Weights of a small GPT-style language model, trained from scratch on English Wikipedia.
Size: 15 layers, width 192, 4 heads of 32, vocabulary 3781, 9.36M parameters.
Training: a variant of Muon for these matrices, 442M tokens, 7459 steps.
Each number is 200 + 20 x the weight over its row's rms, rounded and kept within 0 to 999. Layers, rows and columns count from 0. The size before them is the row's rms in percent of the matrix's.

# layer 8 attention value, 128x192, rms 0.272, rows 36-63, columns 0-63
099,236,190,229,229,201,170,170,199,178,203,223,189,219,209,196,220,201,217,192,183,213,195,200,182,178,190,170,231,202,203,238,193,193,183,174,202,207,208,248,181,176,218,210,243,185,212,184,204,213,209,181,205,201,161,179,199,238,230,191,184,210,198,193,226
099,184,171,182,183,178,243,180,223,163,201,190,193,230,172,192,255,221,226,201,200,210,205,184,193,176,181,209,182,241,213,212,204,241,168,186,222,202,209,194,227,173,174,185,215,210,171,183,210,172,197,203,196,222,195,200,224,209,214,222,187,189,187,200,214
103,204,188,202,198,217,160,197,224,195,198,185,213,203,207,228,201,180,197,199,228,173,210,204,208,188,211,204,200,222,207,170,164,213,185,158,203,225,199,187,220,217,184,206,243,221,220,217,191,207,194,221,214,214,212,215,158,203,222,182,216,134,210,200,189
098,200,203,190,222,221,216,216,206,199,192,160,218,187,192,193,168,214,211,228,207,222,199,219,177,193,228,188,237,190,219,213,229,243,196,231,186,205,212,190,209,164,179,239,160,171,223,208,227,209,153,223,170,159,204,170,226,202,194,197,185,194,211,203,178
091,197,223,205,195,201,204,210,234,199,197,226,187,213,191,202,210,218,181,213,214,207,202,215,198,190,206,229,168,200,258,181,184,189,195,200,219,196,222,187,175,235,228,211,178,198,209,206,172,185,190,225,236,172,211,201,216,189,185,224,205,232,197,234,182
093,218,198,206,232,206,215,215,188,229,169,210,226,153,165,191,220,218,168,191,195,149,229,225,207,210,193,196,257,210,193,163,202,225,214,229,184,233,236,222,189,214,162,185,195,190,183,211,224,213,231,176,204,167,195,172,233,191,189,188,198,193,185,160,176
103,177,166,217,218,188,179,225,184,221,179,203,212,182,196,212,210,244,209,127,193,178,192,212,205,217,180,186,221,179,226,186,217,208,166,228,215,159,195,192,192,171,220,200,189,201,209,183,211,198,218,216,194,218,221,173,206,209,187,169,217,149,230,214,187
104,200,222,212,168,222,198,195,188,195,210,223,212,203,206,208,230,164,205,204,194,190,229,212,189,203,191,226,240,211,209,197,178,206,204,218,174,215,185,195,182,243,171,240,203,249,228,183,221,190,186,206,212,203,214,200,188,177,222,171,242,199,208,200,198
100,190,193,195,173,176,181,211,147,190,171,201,231,170,171,214,213,209,185,196,192,198,195,197,231,166,165,213,197,215,209,210,219,182,206,179,220,196,208,211,194,208,226,203,209,220,203,227,177,209,168,190,212,182,177,219,176,176,192,212,174,204,201,218,189
098,222,228,235,191,196,212,192,204,229,203,203,187,186,230,229,195,200,199,178,210,215,230,190,190,245,177,193,221,225,198,186,228,186,187,200,206,208,173,226,197,207,219,203,207,209,211,231,190,224,181,202,204,220,185,178,216,216,171,226,204,205,236,217,149
088,174,210,182,202,232,213,194,180,190,185,220,209,180,214,205,172,215,213,179,197,191,191,202,243,170,211,184,249,188,198,208,189,236,207,215,219,215,187,159,222,170,200,223,168,209,209,175,199,181,200,227,198,209,198,198,223,190,164,202,178,197,210,180,204
101,173,181,181,232,213,194,203,157,181,230,184,207,199,229,201,232,175,214,190,192,192,210,219,181,178,192,212,218,189,200,219,168,216,170,223,199,177,219,207,210,189,188,181,186,230,219,180,168,227,225,213,162,196,202,235,207,209,218,190,250,198,175,229,191
098,201,173,226,202,193,183,228,212,163,175,186,214,211,214,163,187,202,185,192,199,176,194,226,188,177,195,214,185,214,206,234,183,226,212,197,195,192,226,170,206,210,187,192,216,207,212,201,230,225,224,209,191,199,189,181,187,239,187,145,212,196,186,182,150
095,224,211,212,215,181,182,217,220,200,175,188,191,159,196,224,252,219,201,188,163,180,197,183,186,187,188,221,199,185,206,177,175,231,204,169,219,204,209,229,199,199,181,227,179,210,183,217,196,183,206,222,202,208,185,191,174,220,202,183,216,188,183,228,189
100,210,232,188,188,217,201,207,192,180,163,198,214,204,199,201,224,214,211,191,196,176,211,182,207,178,221,194,214,186,186,195,161,149,214,220,212,177,214,211,191,189,198,220,205,185,219,198,210,199,222,209,194,167,184,176,237,203,165,200,210,229,229,208,208
095,195,193,214,219,212,187,199,225,189,224,177,180,212,186,207,183,231,180,213,187,215,190,179,227,165,178,183,189,196,207,194,204,223,163,188,175,202,197,190,193,188,190,214,191,194,221,219,140,211,213,196,209,176,222,158,189,208,168,193,207,199,214,187,199
099,222,176,183,200,224,191,209,197,186,173,209,193,196,204,211,196,207,218,179,215,265,190,199,232,217,215,186,172,181,194,202,195,201,210,233,209,242,193,184,159,192,174,219,187,194,201,212,220,207,181,172,162,213,225,185,216,195,199,184,234,184,215,241,233
096,206,213,197,181,197,193,229,199,191,191,189,161,190,239,191,187,179,245,209,229,216,181,222,207,220,226,209,191,224,177,196,200,216,190,178,220,174,205,211,204,201,197,205,180,181,204,227,182,214,232,196,205,185,192,203,250,191,171,216,237,174,168,210,239
100,182,210,220,191,175,194,186,198,187,182,182,170,216,191,199,191,206,207,183,192,192,182,165,201,243,208,159,162,208,221,176,189,199,151,224,186,225,211,215,208,185,182,215,205,220,195,215,181,202,196,166,180,217,200,233,203,227,232,199,209,193,227,177,211
096,188,207,172,177,168,189,189,208,161,186,226,193,181,209,203,213,194,187,192,227,183,175,199,182,179,202,237,190,191,228,225,251,165,186,190,197,230,227,192,171,189,190,207,232,206,218,194,216,192,163,227,225,227,177,190,219,213,231,185,210,219,223,211,214
096,226,190,236,170,219,203,179,197,193,222,165,161,183,205,214,176,167,220,168,209,199,192,176,245,195,161,178,215,207,216,173,210,206,193,231,174,205,226,199,185,170,200,183,200,198,211,197,217,205,204,217,176,179,192,228,219,199,190,222,207,222,189,173,210
097,188,212,222,209,208,223,215,178,209,220,179,216,237,196,186,197,242,228,228,194,208,229,221,178,211,155,187,205,166,178,170,226,190,202,239,177,203,215,227,231,233,206,211,167,200,210,209,203,172,196,205,175,210,163,199,198,212,188,211,215,188,209,187,195
100,211,189,217,181,187,185,175,199,189,214,233,229,180,223,207,208,177,219,227,176,209,232,203,193,193,219,227,225,222,202,170,202,212,187,220,203,212,163,205,217,220,233,192,199,197,212,177,208,172,186,181,196,207,204,210,168,216,215,218,193,203,208,171,205
098,214,198,186,224,184,222,220,181,213,199,193,181,205,188,216,202,229,240,195,201,199,179,240,202,209,200,223,206,197,203,181,214,223,173,235,217,196,217,229,201,183,191,188,207,195,240,178,162,220,211,189,176,212,190,171,197,193,205,224,213,191,209,226,185
099,198,202,194,221,177,231,227,188,163,190,211,201,189,211,182,182,170,211,216,220,235,187,194,219,205,208,194,224,234,193,157,229,236,184,203,207,212,223,212,183,246,223,209,183,219,239,166,204,228,199,178,196,204,201,218,182,209,202,189,193,177,180,227,172
097,194,173,221,181,214,208,199,188,201,213,187,208,219,215,223,186,174,183,188,140,216,196,211,165,221,172,209,208,210,221,220,185,200,191,218,230,208,204,231,199,207,182,206,197,216,177,173,201,189,203,219,185,193,189,201,189,157,201,204,179,191,213,232,212
095,210,195,200,230,245,185,213,212,178,204,212,157,177,238,185,204,213,191,178,212,235,215,188,197,207,225,211,218,182,207,228,199,186,177,177,205,198,175,187,215,185,198,162,175,199,170,192,182,226,170,201,199,193,190,204,198,171,170,221,168,210,196,164,200
093,179,195,216,204,195,211,180,210,229,211,213,173,200,211,210,197,222,177,205,199,177,165,176,226,199,234,172,194,219,242,232,234,241,176,182,187,172,222,209,216,228,199,239,205,241,219,191,230,197,204,181,208,237,204,198,194,218,183,214,175,225,179,194,205
# layer 8 attention output (transposed), 128x192, rms 0.31, rows 36-63, columns 0-63
101,241,193,216,171,186,183,168,197,212,231,196,251,210,216,196,220,188,183,221,184,200,192,207,178,192,175,159,183,180,218,223,168,224,205,213,245,182,197,188,219,203,206,207,203,224,215,178,190,229,235,204,202,168,171,183,167,209,196,227,201,185,215,183,201
093,158,215,209,193,206,202,175,232,203,219,190,207,172,192,185,201,192,203,220,200,220,196,193,144,196,203,248,199,191,178,189,203,223,237,221,204,171,243,223,214,197,223,222,187,199,243,189,195,233,197,214,202,211,214,232,219,192,167,209,188,209,211,216,216
099,212,214,192,191,168,233,205,221,163,211,214,173,173,207,225,226,213,207,213,201,209,200,193,185,206,189,253,188,219,212,186,202,228,177,195,228,248,197,202,214,221,194,193,231,198,231,227,192,216,189,246,172,178,190,177,201,186,210,217,189,190,227,194,210
093,198,162,224,222,206,199,175,231,202,225,180,193,171,180,182,199,161,189,220,221,204,216,216,224,171,163,220,246,204,218,213,234,227,190,210,150,190,203,176,210,209,201,199,191,214,190,194,190,239,182,190,149,216,195,179,211,189,186,208,187,164,220,199,193
092,225,190,218,186,224,230,191,228,194,184,221,194,173,218,183,197,177,217,218,205,187,186,212,183,192,217,185,227,187,215,215,193,163,182,196,182,208,166,175,188,195,227,187,151,245,198,189,186,185,183,207,231,220,212,192,229,187,225,255,189,190,185,187,189
095,195,214,177,213,186,182,215,181,231,164,209,222,193,202,169,216,194,169,209,201,163,226,221,204,200,200,170,178,179,174,214,230,229,191,211,185,188,230,174,214,160,198,172,228,220,188,214,205,240,216,177,227,169,239,170,210,185,210,238,193,199,183,240,197
101,177,190,226,219,207,178,214,204,178,240,177,185,201,201,214,208,210,198,222,205,169,197,195,193,202,186,197,190,202,188,187,197,184,249,178,201,166,196,208,214,186,235,210,206,205,154,197,219,234,192,231,198,226,181,200,177,191,226,199,204,187,222,239,157
105,202,216,180,189,171,184,184,190,195,231,188,171,169,226,204,208,151,218,175,191,208,191,210,193,232,198,174,219,194,226,193,208,159,194,197,182,200,188,214,205,183,198,196,221,205,195,227,166,200,233,215,227,168,217,194,199,196,202,195,213,201,187,191,224
097,215,194,205,172,211,197,179,170,178,193,198,171,190,195,160,179,232,206,224,197,179,202,241,204,177,206,183,177,236,193,223,192,201,180,229,190,208,214,196,192,209,188,187,191,216,190,185,207,224,216,204,244,193,201,221,181,225,220,189,177,195,249,190,226
102,222,208,216,182,158,214,221,178,180,202,214,179,209,200,187,203,203,204,200,223,152,242,210,203,183,184,228,200,180,193,205,206,179,168,203,199,162,165,190,215,236,226,176,217,196,209,199,199,186,171,225,209,194,180,208,208,209,198,250,216,201,228,235,197
093,183,222,200,184,225,176,181,189,190,230,182,223,212,225,165,200,206,183,214,171,200,167,186,194,187,159,216,213,210,229,197,201,227,205,193,176,176,170,208,216,187,175,185,168,213,240,213,180,202,201,240,169,209,219,217,202,182,223,190,194,188,195,240,176
096,190,188,201,202,179,213,199,160,236,196,178,209,193,214,210,203,195,233,195,164,180,226,201,189,217,196,201,203,198,217,176,219,206,171,228,216,222,189,198,217,209,187,192,209,200,192,201,208,214,203,192,206,198,183,218,213,231,207,190,184,167,224,190,157
097,194,199,185,244,196,204,191,223,209,187,160,200,230,207,162,205,195,182,203,193,227,197,176,191,226,183,220,181,187,234,195,179,214,209,222,184,203,226,196,197,199,204,199,218,197,174,229,205,189,237,200,175,207,225,175,189,221,168,176,218,166,227,206,213
097,212,205,184,186,193,201,174,177,207,202,239,219,216,215,189,204,246,191,155,234,205,207,167,216,172,184,212,165,194,177,203,202,215,191,172,183,190,215,223,178,195,184,213,214,169,211,162,190,226,173,222,220,212,212,218,208,199,226,191,210,190,218,184,225
100,240,216,211,205,192,199,209,229,168,193,192,179,177,200,195,216,194,248,235,182,174,190,185,176,177,218,186,239,144,186,207,209,178,193,212,201,192,234,161,171,181,209,209,131,207,176,191,230,223,213,205,193,179,179,164,190,208,206,201,193,186,203,203,212
099,197,186,160,193,241,205,174,219,204,189,149,193,243,196,233,210,215,210,177,204,149,190,210,221,162,199,194,192,178,165,191,217,184,182,160,198,174,209,205,182,234,179,201,193,184,216,159,191,180,206,204,184,211,220,170,226,218,181,186,178,197,201,207,173
094,231,161,228,183,163,200,220,194,167,212,188,225,213,205,184,175,185,214,173,201,228,196,184,197,203,180,182,166,184,220,188,192,182,233,235,203,215,212,154,192,209,178,204,193,174,219,236,184,205,164,177,233,230,196,196,194,209,211,192,205,226,207,191,207
098,203,205,223,201,210,209,188,220,164,208,208,184,184,214,209,226,207,183,188,223,220,209,235,188,231,189,184,204,215,197,194,224,183,204,208,196,196,180,212,175,195,225,244,198,176,189,182,220,167,213,210,161,168,195,230,209,217,185,199,219,228,208,198,190
094,195,249,222,203,172,214,185,217,196,183,184,212,184,189,199,215,209,216,197,208,217,232,226,209,183,194,202,197,184,211,140,186,188,178,200,212,184,201,190,190,211,209,231,215,209,206,192,199,195,213,185,202,195,205,181,178,175,207,165,196,176,232,204,208
099,204,160,207,192,227,192,210,210,210,199,216,204,215,195,161,234,220,206,212,218,175,184,212,192,189,189,233,190,210,205,192,235,197,169,196,183,156,191,192,183,209,157,234,219,178,180,184,168,218,204,198,193,229,184,197,221,220,204,197,228,231,193,214,177
098,222,157,189,172,225,200,192,201,217,214,184,219,191,180,189,217,152,202,209,220,196,234,189,225,199,217,209,208,208,219,149,231,189,225,212,166,174,243,191,187,178,193,195,235,232,202,206,216,184,194,190,204,198,173,166,199,180,191,158,235,199,248,194,235
102,203,217,246,187,189,186,228,217,192,203,182,210,208,160,220,209,187,213,204,192,171,177,205,192,176,163,161,200,224,221,185,196,205,185,203,205,210,232,194,219,215,238,194,182,197,173,168,190,225,153,206,191,199,173,202,240,208,218,214,188,200,159,234,207
095,188,191,181,199,198,237,207,185,206,203,191,183,220,208,184,202,187,184,209,181,252,207,192,219,178,205,164,213,194,207,175,206,209,179,208,214,206,159,204,208,198,221,205,206,155,188,211,205,231,183,204,239,200,211,198,205,208,201,223,150,197,205,179,227
097,233,224,202,198,192,215,185,175,182,210,218,186,201,204,231,156,256,204,207,189,188,199,182,229,203,224,240,217,227,202,215,207,198,192,240,220,218,197,213,169,173,203,185,203,190,207,185,206,219,235,224,196,174,218,186,226,190,195,231,213,171,200,200,197
097,197,198,204,226,156,203,216,182,208,165,236,190,213,214,192,198,191,218,230,238,212,181,193,204,179,208,175,200,194,208,187,238,177,216,254,218,191,193,208,195,227,214,210,202,170,213,173,215,244,219,179,223,229,179,220,203,180,194,162,206,205,176,222,219
097,215,201,212,233,209,158,220,192,198,218,179,222,194,229,198,176,199,215,191,170,196,183,220,227,207,179,181,210,207,198,218,204,227,184,172,220,219,193,192,168,216,201,207,216,194,206,215,169,162,193,192,211,195,188,183,206,204,204,182,188,201,244,197,224
096,215,161,167,175,238,199,189,176,185,215,212,181,210,219,165,229,198,225,215,171,228,181,192,159,197,198,200,225,202,205,183,205,185,200,165,203,179,208,158,229,203,195,196,220,234,183,224,190,185,191,184,187,193,210,216,194,197,177,219,165,229,181,178,197
093,211,204,160,222,221,195,198,209,220,198,223,182,212,210,179,237,216,217,192,188,239,214,207,209,170,224,183,208,199,221,193,206,209,209,211,183,196,213,213,178,190,205,177,177,259,170,182,223,185,216,198,199,225,213,237,173,204,203,208,179,232,188,223,195
# layer 8 attention query, 128x192, rms 0.237, rows 64-90, columns 0-63
083,207,173,242,181,193,210,193,217,209,212,174,180,192,208,220,194,193,193,185,187,179,153,216,206,193,178,150,210,210,193,230,177,210,167,189,201,188,202,203,200,200,186,236,203,209,209,188,217,188,176,170,191,214,205,219,186,175,194,184,201,204,226,233,195
070,206,211,221,168,181,206,201,174,190,186,182,193,207,199,181,209,210,205,205,241,226,200,160,204,197,181,190,159,198,193,182,218,164,198,199,189,203,207,211,224,174,222,193,153,208,187,218,204,216,203,225,192,188,206,233,187,170,215,233,238,203,206,188,218
068,189,203,209,222,230,187,203,214,233,187,215,190,160,192,192,202,184,190,189,187,182,215,197,214,208,209,194,184,214,195,211,171,231,235,161,212,182,208,195,196,244,184,241,177,217,196,220,208,182,221,197,165,190,201,182,191,210,174,207,210,197,161,205,164
085,183,224,164,188,164,190,230,161,200,193,188,190,201,173,192,248,215,184,188,184,196,208,177,181,214,173,211,220,223,156,173,187,173,206,168,186,208,163,230,153,175,208,195,167,201,186,203,187,175,218,225,194,186,210,177,185,209,198,200,183,208,207,196,157
079,212,176,202,191,179,217,198,184,201,216,204,185,200,169,246,157,168,203,173,224,197,192,147,169,194,191,204,164,194,181,194,195,155,198,182,193,225,235,185,210,201,216,193,203,212,201,222,201,166,217,194,209,200,179,187,214,227,227,204,221,225,246,236,167
099,222,196,162,237,194,248,179,189,215,230,193,188,211,198,212,199,177,185,219,220,190,195,174,185,207,208,200,189,193,212,219,183,197,171,211,208,200,221,173,157,173,196,191,206,197,202,208,208,158,222,225,194,211,196,197,215,234,204,178,169,241,190,201,203
087,166,224,201,204,191,205,188,196,192,201,186,201,198,194,196,196,207,230,203,206,180,151,151,205,233,231,192,185,211,173,190,197,180,165,240,218,209,212,197,185,171,200,218,216,180,193,193,174,189,219,205,180,187,224,192,198,190,198,201,174,213,217,189,212
101,207,199,226,214,260,210,203,177,223,205,164,224,215,184,215,193,201,184,176,218,170,180,206,194,217,193,144,172,169,206,199,199,183,204,166,204,227,217,188,194,209,222,204,184,200,174,197,233,211,191,163,220,188,191,216,207,199,204,207,161,223,196,213,204
100,176,160,192,222,200,205,198,214,200,150,200,160,196,197,185,187,190,191,242,215,203,197,211,204,170,208,165,196,192,203,226,200,192,181,220,210,166,209,216,207,219,189,198,230,194,213,227,197,198,215,212,184,198,195,186,210,211,169,183,161,211,196,204,173
100,195,194,189,160,169,189,152,221,242,189,209,192,168,168,184,213,220,241,212,236,210,215,198,205,191,203,232,251,188,219,207,200,206,229,196,209,204,206,214,232,194,180,192,208,203,220,221,176,205,207,243,222,186,167,224,195,158,212,197,191,166,221,217,191
107,181,194,184,190,212,207,183,202,242,200,212,186,205,198,178,188,179,220,188,218,177,211,192,222,195,209,192,170,212,212,212,174,207,224,217,179,222,169,201,173,201,192,166,234,216,224,205,226,182,176,186,199,180,226,218,173,195,208,211,221,206,191,201,221
102,172,189,192,166,194,198,206,223,196,203,198,186,226,192,194,223,235,199,201,211,196,190,179,205,220,221,182,171,190,167,235,183,169,181,195,186,191,182,196,191,170,181,207,213,159,167,180,235,206,169,202,162,250,204,208,219,216,212,211,196,179,207,195,227
109,192,195,205,230,246,178,203,236,214,177,230,213,215,165,191,165,189,245,230,208,240,197,197,199,219,201,181,214,157,207,210,188,251,170,203,230,201,200,180,182,216,216,192,206,221,198,207,214,172,204,205,198,210,150,208,217,208,231,231,222,238,183,177,210
108,239,197,209,202,191,196,209,230,187,226,178,211,196,187,199,205,221,212,217,178,209,198,150,214,212,185,193,179,217,218,201,230,230,218,215,204,213,208,193,192,238,241,188,148,210,159,208,197,199,221,192,183,203,217,179,175,230,188,234,181,160,233,219,219
118,221,207,202,179,204,177,184,182,230,204,220,186,182,205,236,235,189,186,207,186,198,188,228,213,195,199,229,182,227,193,206,201,197,195,199,172,199,197,238,220,201,214,164,201,197,188,208,214,212,199,204,213,222,193,201,208,185,211,197,201,195,172,214,210
124,178,264,152,217,172,247,212,208,204,177,204,219,212,192,224,197,204,189,191,187,185,192,237,177,209,218,216,203,211,185,203,207,209,190,191,204,220,210,223,177,190,196,236,216,218,193,203,201,173,268,199,213,191,228,203,229,187,215,174,193,194,204,205,188
070,207,187,201,186,178,191,196,185,206,203,212,188,187,215,170,196,218,190,172,164,201,166,197,209,191,171,212,246,194,164,236,223,162,233,179,222,204,200,223,202,194,236,227,202,184,231,210,190,211,227,187,180,192,184,207,211,182,159,276,216,163,187,210,204
079,201,241,203,191,173,180,180,184,188,198,209,223,174,170,205,182,199,250,207,198,210,208,230,203,202,195,180,211,193,180,223,210,216,148,191,208,199,168,188,219,216,170,189,230,223,172,200,198,202,230,216,202,158,173,197,232,199,207,211,211,159,186,159,173
075,222,210,195,207,180,199,196,212,180,184,182,219,201,203,220,212,191,196,187,226,195,244,158,179,195,214,180,223,187,206,202,192,223,193,207,202,223,203,234,216,176,174,178,194,197,174,215,175,235,207,207,216,172,208,181,222,237,210,220,180,194,220,203,227
089,201,221,193,208,236,207,210,194,215,169,185,197,184,193,205,218,183,230,190,178,217,216,226,211,186,191,241,187,195,236,193,213,212,208,149,207,189,216,209,186,196,199,205,192,167,218,216,215,188,212,196,208,204,167,190,164,165,182,199,216,212,144,171,190
101,214,202,173,195,208,198,243,195,195,216,226,193,213,222,184,227,233,212,190,228,233,207,210,231,179,172,227,213,207,233,188,187,193,235,190,186,204,155,165,199,206,191,209,205,203,190,227,216,201,191,212,248,184,182,179,188,227,202,183,207,204,185,234,180
083,219,164,209,186,239,238,209,174,209,239,201,205,207,209,183,202,210,205,194,201,201,208,202,191,182,203,198,232,208,231,190,197,178,237,214,184,196,181,180,241,222,192,193,178,237,197,232,214,220,184,215,233,239,208,194,194,220,185,210,224,219,216,207,203
097,189,181,225,221,211,185,192,199,229,184,220,179,205,211,200,231,216,185,206,185,216,227,209,182,205,199,206,208,180,160,191,232,200,202,197,190,181,225,178,207,173,194,214,190,264,195,206,199,222,196,207,185,226,206,235,205,218,217,215,202,233,199,195,188
113,177,213,194,159,208,195,206,153,195,207,185,214,211,199,211,196,224,223,190,202,213,188,197,222,179,173,174,222,228,228,221,194,204,215,201,202,203,205,203,216,197,192,230,231,175,184,213,203,215,187,185,229,209,209,192,175,170,191,174,213,185,214,173,220
104,183,233,188,183,194,206,182,200,179,188,198,204,214,210,223,189,224,197,189,204,250,193,176,208,210,192,211,230,207,236,234,184,184,217,211,189,201,190,183,204,215,171,204,182,189,208,217,194,199,204,174,213,202,210,226,189,223,203,213,219,173,173,213,197
112,205,215,235,190,197,183,201,242,175,195,234,211,172,202,206,179,205,156,221,214,205,188,173,141,250,192,194,203,199,191,225,210,170,198,182,191,215,199,159,190,203,208,175,221,197,208,204,206,210,171,191,217,231,183,168,208,180,199,168,213,184,205,210,249
105,175,237,199,220,178,204,216,179,144,203,206,174,187,218,209,216,207,198,178,245,184,161,210,202,193,212,169,204,204,206,186,213,219,203,210,205,212,203,198,208,188,176,158,191,196,249,199,199,189,214,218,189,171,187,199,173,170,194,245,176,228,236,186,165
# layer 8 attention key, 128x192, rms 0.241, rows 64-89, columns 0-63
070,216,192,161,217,171,201,208,215,179,173,164,193,170,207,172,191,216,242,212,196,233,218,235,204,220,234,213,246,189,176,219,203,176,209,200,186,219,195,189,193,203,220,190,239,198,170,215,215,192,228,190,208,196,200,178,252,208,225,182,167,207,171,179,218
078,199,227,188,180,181,183,239,196,156,201,163,193,167,197,191,172,156,187,185,201,186,197,216,239,194,221,207,231,201,174,199,198,217,247,233,224,211,189,207,196,213,206,214,191,182,172,178,186,177,192,201,199,190,208,202,189,210,187,191,187,159,195,174,196
079,209,231,210,202,220,222,208,190,169,197,197,170,195,185,205,180,187,166,215,198,169,204,173,172,201,200,212,179,194,237,208,174,187,147,181,230,188,238,177,185,188,169,216,152,191,208,191,219,195,185,166,203,178,218,178,201,232,232,212,198,187,233,195,188
090,212,233,227,239,242,187,184,207,201,187,208,209,182,231,207,161,204,201,187,189,219,159,193,179,193,200,209,196,189,206,230,207,210,183,192,195,202,209,196,243,199,197,198,250,219,204,212,201,181,189,209,191,192,188,174,185,207,189,220,213,219,201,204,249
073,221,206,217,185,240,217,214,225,203,157,170,185,177,176,204,186,227,210,174,204,184,203,202,198,238,190,175,202,167,195,230,199,167,229,197,250,205,215,204,215,161,198,189,201,211,195,212,212,192,195,198,181,191,227,177,222,215,229,173,177,223,215,230,221
070,203,186,197,181,183,180,206,206,202,223,215,197,251,180,181,222,199,205,232,156,198,213,208,199,220,197,193,204,227,181,190,210,178,217,183,193,214,184,195,182,193,195,192,202,191,164,243,208,220,192,209,220,208,208,200,225,192,197,209,221,231,196,199,198
106,201,137,204,201,205,219,201,193,208,206,227,205,216,178,204,199,228,170,234,189,177,210,229,183,176,213,162,165,217,197,215,214,196,209,184,191,232,217,191,197,226,192,183,167,213,233,240,204,220,179,236,213,220,195,241,197,188,203,215,186,210,196,176,209
103,246,183,208,182,197,201,180,216,228,224,222,181,225,236,196,200,217,192,212,193,213,219,203,229,199,176,204,163,157,217,190,208,175,199,211,187,186,230,191,251,227,239,189,197,200,201,222,198,214,226,206,210,192,192,187,173,216,219,212,212,201,188,212,224
113,199,177,223,193,194,161,198,228,182,193,194,189,210,253,201,200,184,208,199,243,207,173,208,188,227,228,175,175,187,188,225,209,216,194,190,233,190,232,198,232,176,201,169,202,232,207,209,222,224,196,208,192,197,202,186,230,192,186,220,195,199,210,174,196
113,200,191,165,194,232,241,198,182,185,174,181,181,215,188,187,188,166,177,216,198,211,246,190,205,208,183,171,236,175,196,214,195,195,196,201,197,208,192,232,185,198,221,193,187,216,245,244,211,220,205,177,196,199,209,178,190,200,184,227,233,212,236,212,213
109,191,174,229,150,225,223,212,184,207,203,196,191,206,227,201,206,199,213,233,194,225,222,203,229,191,212,210,206,145,215,213,218,177,183,217,211,200,225,219,181,209,212,193,166,198,206,187,166,214,219,186,183,186,198,210,197,234,195,229,201,193,190,226,215
116,190,179,175,179,197,214,182,225,169,237,192,215,232,188,204,209,203,179,168,198,217,180,203,176,196,215,219,224,229,173,190,204,197,207,193,212,198,174,214,224,178,205,212,203,210,180,182,192,207,222,209,183,207,218,175,174,190,219,195,207,164,205,194,180
120,205,192,193,204,190,228,221,235,233,187,199,220,209,186,174,204,194,206,196,168,189,202,209,196,213,213,223,162,153,216,192,180,201,180,198,190,230,154,197,197,168,181,213,203,197,215,178,173,167,228,248,183,216,195,206,193,218,216,189,158,183,203,221,209
109,228,205,227,219,223,187,167,219,185,213,173,201,209,199,213,177,217,215,201,188,196,190,159,210,203,229,154,188,205,194,212,201,215,219,220,203,192,221,158,181,212,220,181,192,229,207,198,205,201,208,199,189,227,227,163,170,207,199,207,211,171,217,211,214
121,171,191,245,207,179,158,188,230,210,191,209,167,177,219,200,194,197,198,222,206,196,214,182,195,203,205,188,210,207,170,208,213,210,218,234,213,198,203,198,192,190,197,199,216,154,213,190,184,219,206,202,204,206,213,206,168,177,205,196,198,140,219,188,211
129,217,209,190,229,151,191,180,190,206,214,194,214,209,176,179,192,217,238,186,172,183,199,168,188,219,225,244,179,190,203,187,163,201,181,192,173,230,202,267,198,193,191,167,252,211,237,164,187,169,213,214,195,213,216,215,205,157,216,197,206,222,224,187,190
070,160,157,193,220,186,224,179,180,190,183,217,191,216,228,210,185,168,207,175,183,222,227,216,202,218,170,236,196,207,203,190,184,188,174,199,189,221,186,180,223,194,215,206,203,218,193,210,195,173,209,209,197,215,245,173,208,193,193,232,180,199,172,181,251
073,197,221,196,166,186,214,172,199,181,221,186,196,147,169,182,157,169,186,176,216,187,176,204,211,195,210,195,162,207,205,187,189,240,193,183,200,190,191,193,218,201,199,215,170,190,221,203,156,201,163,194,173,194,218,217,206,198,197,202,157,216,214,202,174
075,191,188,196,194,224,195,204,237,196,224,203,181,227,226,221,144,198,208,212,179,216,225,219,205,185,158,201,196,194,180,216,191,208,218,170,192,189,228,170,202,207,233,215,191,167,212,197,179,186,209,166,183,159,167,189,203,182,191,209,189,186,234,211,169
074,165,207,186,195,200,161,199,187,199,226,197,203,237,203,206,201,196,173,171,215,234,200,183,196,201,189,232,169,163,207,210,218,207,166,219,184,197,217,207,149,221,189,207,154,172,159,220,206,188,214,207,176,198,190,206,170,259,157,208,230,213,222,167,217
087,199,223,213,197,219,186,196,198,198,169,190,200,201,189,210,182,222,196,194,205,222,171,221,198,228,194,198,223,134,224,198,197,199,242,217,221,174,223,193,186,184,240,203,218,158,170,182,184,206,206,192,171,190,171,204,229,223,191,167,194,163,215,203,249
085,185,248,190,186,196,164,213,216,178,184,186,194,201,229,195,165,214,217,176,194,223,192,179,223,206,195,218,198,170,184,172,217,193,214,222,246,190,208,223,177,171,207,193,232,179,170,170,178,169,205,153,189,184,188,147,220,181,195,183,227,172,213,226,226
087,205,198,226,162,187,220,214,211,186,203,168,194,189,163,195,193,237,239,221,166,238,185,208,201,182,224,222,219,193,182,213,200,225,198,209,218,215,187,214,154,216,184,204,205,199,185,222,180,210,172,179,211,194,213,191,218,208,202,147,177,174,185,179,252
109,203,186,219,209,261,193,222,207,164,216,208,191,191,206,223,168,210,219,198,223,224,188,203,210,182,165,184,214,183,209,230,190,223,184,199,181,169,225,219,182,204,200,181,191,188,207,193,226,205,202,152,207,199,164,170,205,232,221,188,223,191,220,163,194
096,192,226,151,206,198,196,224,182,211,173,241,177,217,194,215,246,185,199,233,141,223,209,200,178,197,229,174,209,204,181,170,210,176,177,195,159,191,220,222,211,240,218,206,193,231,214,213,203,254,203,213,180,223,197,176,223,198,180,211,199,214,219,192,220
103,173,152,184,183,208,177,226,235,219,190,189,206,209,203,194,211,190,235,194,181,180,179,201,202,236,210,195,188,156,181,219,214,178,186,159,178,193,217,218,163,196,199,194,225,203,206,218,207,157,200,198,217,242,189,181,186,231,201,223,194,215,189,174,201